Each number is 50 + 15 x the weight over its row's rms, rounded and kept within 0 to 99. Layers, rows and columns count from 0. The size before them is the row's rms in percent of the matrix's.

# layer 3 MLP up, 512x192, rms 0.102, rows 209-225, columns 0-63
116:45 40 31 59 51 42 51 46 53 32 42 00 60 51 64 58 55 36 44 57 42 60 51 59 31 29 26 72 45 42 33 43 52 63 19 33 64 35 75 00 72 60 55 22 53 47 54 42 49 47 35 68 52 53 58 49 53 33 51 48 97 43 56 34
106:33 59 44 50 47 61 58 58 35 44 70 55 45 23 54 50 26 39 36 40 46 57 62 69 80 29 63 51 42 95 40 49 54 52 64 43 50 29 32 58 48 29 42 51 45 72 32 77 34 48 54 51 60 54 58 28 58 42 70 58 64 51 25 67
088:78 35 43 40 58 54 57 63 71 55 49 45 30 55 10 17 54 86 60 84 62 41 66 50 61 71 20 72 69 31 53 45 54 39 38 22 82 54 70 63 65 26 53 20 40 56 71 59 46 44 52 50 62 33 42 42 47 66 46 49 75 50 40 45
087:56 54 49 41 48 50 31 46 58 57 32 42 42 30 51 40 41 56 51 44 57 65 47 56 68 78 47 56 55 53 47 75 86 50 34 31 43 47 32 49 54 45 55 46 43 55 33 52 76 68 73 31 73 23 47 53 77 86 51 58 56 41 47 59
099:72 52 56 51 65 47 37 22 44 59 58 74 42 49 46 32 55 68 56 52 50 53 30 45 63 62 56 45 56 58 62 26 96 60 95 79 63 56 30 45 45 59 48 38 50 71 55 51 35 47 72 44 40 35 52 21 48 60 45 39 38 65 39 60
105:58 77 36 34 41 65 72 62 33 37 26 49 47 36 09 98 32 52 51 50 36 57 62 78 90 67 46 35 59 48 82 33 59 82 60 66 57 35 56 42 42 43 50 71 33 34 34 65 50 68 29 36 51 52 61 38 58 46 43 50 70 55 61 74
098:43 28 55 70 40 55 70 35 71 63 48 75 41 32 44 66 65 41 50 47 50 54 42 72 54 41 67 43 37 52 34 43 26 51 33 61 62 45 45 63 40 45 58 38 24 49 47 41 33 32 42 19 27 51 48 45 55 79 35 23 50 43 52 66
105:32 54 63 48 55 46 51 72 73 24 41 48 50 46 47 40 34 54 48 66 54 54 66 36 44 77 59 48 64 40 72 43 28 42 45 38 58 81 57 45 23 48 31 40 96 39 50 46 64 62 64 34 69 79 70 34 55 58 94 65 34 60 44 47
085:53 31 76 47 32 85 50 41 46 47 50 16 40 27 56 54 56 34 57 29 73 35 53 47 55 51 35 46 42 72 33 44 46 57 38 71 49 51 33 46 23 48 44 51 42 49 34 32 48 47 51 62 33 52 67 41 45 56 62 33 55 55 60 48
102:64 54 62 31 39 50 64 71 66 48 51 38 76 77 58 44 50 60 49 14 57 60 19 26 81 36 56 66 36 27 49 44 47 30 46 54 43 65 41 30 50 45 41 42 58 53 68 52 63 24 47 61 34 35 65 64 57 41 41 74 54 78 30 09
106:50 59 50 50 25 64 52 36 34 75 70 34 86 47 54 60 49 56 64 41 49 71 40 53 45 17 47 79 19 69 57 55 37 49 47 53 41 30 42 78 46 44 61 41 84 44 99 47 69 47 60 68 55 32 66 54 51 47 60 53 74 45 63 26
108:37 55 48 39 53 59 41 29 80 69 72 47 75 76 34 64 64 85 52 49 53 49 19 58 55 63 38 44 65 52 56 64 57 13 87 50 85 38 67 39 49 42 74 37 56 73 53 44 55 58 34 47 84 63 56 34 45 49 30 55 35 50 62 62
085:53 58 54 32 36 48 19 51 25 35 07 49 48 29 65 40 53 75 57 53 43 41 73 42 58 49 47 22 62 62 33 63 45 49 67 40 45 51 37 50 58 56 85 70 63 38 47 47 54 85 62 65 72 35 77 25 37 78 63 82 49 70 57 49
101:50 34 49 48 62 37 51 66 54 47 66 41 64 64 67 61 38 48 22 59 70 42 40 56 38 36 51 52 67 47 53 49 31 46 17 46 35 18 43 51 50 41 50 41 62 73 40 67 36 61 48 54 20 44 27 57 50 68 35 44 52 56 67 38
104:51 44 50 64 52 55 50 52 59 50 47 51 40 55 43 69 41 55 50 60 17 44 38 24 54 62 46 53 25 77 19 41 90 50 49 48 44 41 33 46 32 63 56 42 52 48 62 67 82 77 58 52 62 36 56 42 41 71 62 47 46 24 43 39
119:47 42 39 58 50 79 67 52 41 62 47 56 75 79 59 42 56 47 66 38 53 33 73 74 42 62 26 59 65 60 51 46 73 50 32 58 48 70 74 51 36 41 37 49 62 81 53 63 42 37 58 47 50 31 59 59 39 59 37 38 82 41 51 38
104:51 27 33 51 47 38 36 35 37 66 59 39 54 45 40 55 38 57 65 50 30 55 52 41 26 75 44 16 69 47 65 79 78 39 56 58 68 44 48 69 37 29 70 53 60 53 63 54 52 26 47 39 06 49 40 60 36 43 43 64 65 31 63 32
# layer 3 MLP down (transposed), 512x192, rms 0.0556, rows 209-225, columns 0-63
110:45 33 65 25 40 70 56 68 47 53 51 59 57 40 66 51 57 39 39 70 41 63 28 85 49 33 64 57 38 48 42 40 51 60 29 44 72 36 43 44 45 69 76 47 43 51 48 59 43 62 67 40 75 61 25 50 74 46 44 74 47 47 32 26
102:58 45 35 82 60 51 37 48 68 71 38 75 40 31 52 71 12 36 63 56 75 49 51 54 58 25 46 52 43 82 79 40 50 72 48 72 43 47 53 61 35 32 43 48 60 59 40 67 39 60 52 46 50 64 60 66 77 46 41 47 66 42 36 30
092:39 49 58 42 41 58 49 63 71 23 56 71 58 71 56 56 48 72 73 36 67 41 30 53 35 42 68 31 33 56 72 23 54 75 64 44 39 30 43 15 79 57 51 62 28 70 38 97 35 54 58 42 41 66 51 17 18 57 85 47 40 37 39 44
080:42 47 41 35 39 64 60 36 40 47 34 48 40 56 53 31 32 45 61 36 41 62 08 42 61 56 38 61 44 47 45 44 44 60 40 43 51 39 33 24 22 21 46 56 76 43 52 37 52 51 61 41 47 30 32 76 49 30 25 69 73 35 37 46
096:74 52 55 32 14 51 43 39 44 58 68 55 55 52 60 50 53 59 43 64 78 67 77 46 54 57 50 51 47 58 46 49 48 61 54 51 59 52 34 30 53 66 58 45 44 43 51 52 34 34 42 31 34 52 58 54 50 43 45 45 54 60 93 53
114:52 46 68 38 33 37 29 31 57 41 56 56 02 48 88 41 59 34 37 53 99 52 36 52 21 65 48 39 54 70 55 53 50 37 46 75 33 71 70 52 78 48 30 54 49 70 51 30 59 53 53 37 41 49 52 42 49 47 63 66 67 52 61 64
100:42 63 73 65 45 66 16 59 36 54 44 38 20 60 38 53 33 43 54 56 07 45 66 33 42 44 47 35 58 58 43 56 28 49 23 54 33 42 26 50 46 21 70 28 68 59 43 50 75 66 53 45 39 52 66 68 38 46 38 40 60 41 42 68
101:53 60 74 57 68 43 52 45 27 44 54 61 29 57 29 42 40 47 49 39 47 32 47 81 58 49 74 32 66 50 48 99 56 34 73 35 32 44 53 64 46 11 52 59 66 59 47 56 46 47 32 33 50 55 39 44 40 56 48 50 74 41 61 59
090:45 03 65 46 58 59 72 46 75 62 67 46 39 28 55 80 43 40 43 60 38 51 61 72 50 56 59 52 85 45 24 51 37 51 49 70 58 77 36 38 64 40 64 61 60 81 18 41 61 37 42 31 62 55 44 48 51 47 69 25 30 54 15 51
109:62 46 60 56 62 76 85 29 35 52 34 49 68 50 38 20 43 33 69 50 25 56 68 38 59 32 44 44 43 54 51 47 49 40 69 45 47 39 72 44 53 55 49 70 45 18 68 63 43 61 53 56 35 65 85 29 33 13 48 52 23 56 41 42
101:38 70 37 46 50 83 57 53 37 28 63 62 53 59 43 42 52 33 78 26 42 60 54 55 54 63 18 63 79 52 58 71 21 08 32 56 41 79 76 44 56 77 54 47 40 57 59 53 35 64 59 65 66 53 45 44 61 63 28 60 51 42 53 34
111:27 60 47 46 41 53 53 09 44 46 49 52 57 69 44 35 54 58 62 67 47 68 33 43 45 49 41 37 46 54 46 41 47 66 35 36 69 27 36 20 59 76 91 20 56 67 62 23 60 74 53 44 78 61 36 53 40 57 60 59 69 55 27 58
084:39 57 45 24 42 61 57 68 46 32 61 50 42 45 59 42 53 66 75 50 44 49 39 47 45 34 58 47 48 67 44 37 41 52 62 62 27 31 34 65 28 62 56 60 31 56 56 34 59 60 50 46 21 43 33 70 59 72 54 02 51 63 43 69
101:84 57 80 44 35 49 46 44 54 61 49 42 83 40 59 72 40 26 55 42 69 59 57 41 44 57 45 59 53 53 42 24 55 43 38 30 57 44 46 44 60 41 70 47 70 53 53 70 75 39 77 47 59 47 66 36 63 77 45 77 59 48 61 57
106:73 49 52 37 41 38 44 61 51 49 59 38 42 49 10 62 61 34 45 56 49 77 23 57 72 39 29 34 47 57 54 48 45 69 48 40 43 41 57 73 64 39 57 60 63 19 36 44 43 46 49 64 27 45 46 49 19 41 33 55 68 36 32 86
115:40 77 50 17 66 77 61 37 52 50 25 59 24 53 46 50 49 75 61 53 44 63 38 48 61 32 49 55 43 37 43 57 64 62 37 57 37 58 11 45 44 56 32 26 43 46 51 39 45 66 58 55 44 43 15 27 53 42 32 22 55 60 63 75
110:52 55 15 55 66 60 41 34 62 56 21 57 57 20 75 62 67 51 43 12 50 34 50 25 32 50 41 46 35 30 47 32 76 46 53 44 54 53 46 57 65 45 61 26 52 43 77 30 39 44 46 38 31 62 60 34 27 65 46 72 52 51 49 67
# layer 3 MLP gate, 512x192, rms 0.0989, rows 210-226, columns 0-63
102:62 52 37 42 59 48 55 58 55 31 67 50 50 52 32 33 47 52 37 89 42 51 37 34 43 76 40 68 49 39 56 45 62 31 50 52 39 52 69 41 52 24 48 40 58 40 63 46 60 64 69 48 30 30 49 52 24 52 18 45 35 58 29 26
096:85 00 62 37 65 63 46 60 31 70 47 58 48 56 51 41 60 72 47 43 23 39 62 39 56 58 36 51 59 30 64 28 60 50 57 07 78 44 47 81 41 39 55 18 46 38 23 47 53 33 44 30 80 38 45 41 53 54 39 40 62 43 55 56
074:71 55 37 61 54 74 54 57 42 53 45 62 54 64 46 26 35 47 35 50 72 51 34 41 44 68 78 63 43 33 49 50 65 49 18 38 54 56 37 53 44 26 75 38 37 45 63 39 35 80 33 30 50 28 51 60 24 34 39 34 64 49 82 02
104:44 43 72 87 42 54 52 38 56 26 43 53 73 61 71 35 68 56 46 44 61 68 69 72 51 33 38 45 46 66 47 65 53 55 65 55 87 58 14 63 37 74 54 58 64 55 40 57 50 49 50 35 51 54 71 36 41 23 35 55 36 42 51 49
097:62 66 24 69 62 49 66 55 33 77 42 47 62 59 24 62 32 61 44 68 58 42 53 60 42 54 54 42 47 50 63 42 34 64 60 63 46 48 42 43 28 58 51 95 41 42 17 58 35 71 47 28 71 49 44 41 61 61 79 64 58 67 56 95
105:66 35 57 58 29 61 44 54 77 61 57 59 38 58 58 59 44 33 59 73 26 60 46 56 65 39 55 49 54 33 33 50 62 73 40 72 51 55 55 58 53 59 42 28 43 65 22 53 54 33 60 19 61 61 34 53 63 76 40 45 49 37 41 85
106:54 71 28 49 46 40 59 67 12 65 39 61 52 56 22 44 43 49 45 50 56 44 45 65 36 35 44 43 48 36 63 38 66 51 78 59 62 47 39 38 29 63 69 71 33 51 37 54 54 83 36 48 77 34 41 51 26 45 44 44 64 25 42 46
089:79 14 64 63 08 61 59 60 26 36 45 51 58 39 57 35 51 39 46 20 70 47 49 27 60 64 60 44 35 59 48 35 28 70 33 61 56 44 25 54 50 55 45 43 33 56 30 44 26 38 55 57 53 37 55 41 59 60 67 61 41 44 52 68
102:42 59 66 25 42 41 50 46 60 39 52 20 50 56 51 56 28 26 69 37 38 58 22 26 69 38 66 77 67 22 71 43 47 23 59 37 42 48 47 34 57 52 55 25 30 53 54 54 39 16 33 53 45 32 57 70 50 46 33 52 25 54 42 27
096:42 44 50 65 28 32 45 59 51 57 70 45 26 77 56 59 42 67 64 35 40 42 48 59 60 53 42 45 65 70 53 44 46 41 19 58 83 62 74 29 50 28 71 62 42 46 40 48 08 58 62 51 57 55 56 40 63 29 33 74 63 45 34 25
100:43 60 63 48 37 84 37 49 61 47 56 56 82 75 44 58 43 73 58 53 44 69 30 68 18 55 39 36 49 53 51 66 52 29 61 30 69 25 74 39 80 67 52 38 58 51 49 53 64 31 59 46 76 60 58 50 70 60 35 62 62 40 49 74
086:73 37 79 41 46 51 67 69 75 53 54 83 41 67 15 61 44 46 47 64 45 40 51 38 61 60 50 50 45 34 48 58 48 49 60 60 37 45 59 32 64 60 47 31 65 18 50 34 19 42 47 67 19 45 61 46 57 54 52 79 55 53 62 33
102:50 50 51 59 44 32 37 43 47 54 68 59 42 57 50 71 49 38 69 49 85 54 62 41 45 38 61 69 32 27 38 43 46 42 55 55 27 57 65 66 54 65 63 60 49 35 15 54 42 32 70 49 29 70 41 40 80 77 33 64 52 47 80 36
111:57 84 39 90 32 74 48 61 41 40 38 37 88 35 55 28 48 64 49 99 45 54 57 28 45 58 38 48 55 25 53 49 56 45 65 36 80 45 22 49 59 64 20 47 64 56 61 75 52 59 51 67 81 79 58 37 44 46 49 33 71 23 44 60
106:64 53 68 59 60 63 37 60 37 74 53 64 69 70 67 38 43 51 48 36 32 37 87 39 54 78 31 88 55 60 53 38 67 56 34 10 47 45 41 74 24 51 68 35 95 70 66 82 75 41 47 51 45 44 43 52 54 66 35 42 42 45 54 44
109:42 57 42 54 37 66 55 59 33 48 50 38 39 40 62 39 39 68 54 48 71 52 45 34 36 54 76 45 50 61 20 61 73 27 62 24 03 32 50 44 17 34 38 55 68 71 57 53 68 47 42 47 15 40 33 39 61 66 53 51 54 34 66 48
097:62 81 52 53 47 66 55 57 53 25 44 41 51 67 40 16 69 43 34 71 57 26 46 75 48 44 52 48 43 49 40 54 30 39 32 40 62 65 40 66 60 65 40 81 24 59 43 49 58 59 68 40 52 54 29 38 12 51 55 59 50 41 80 73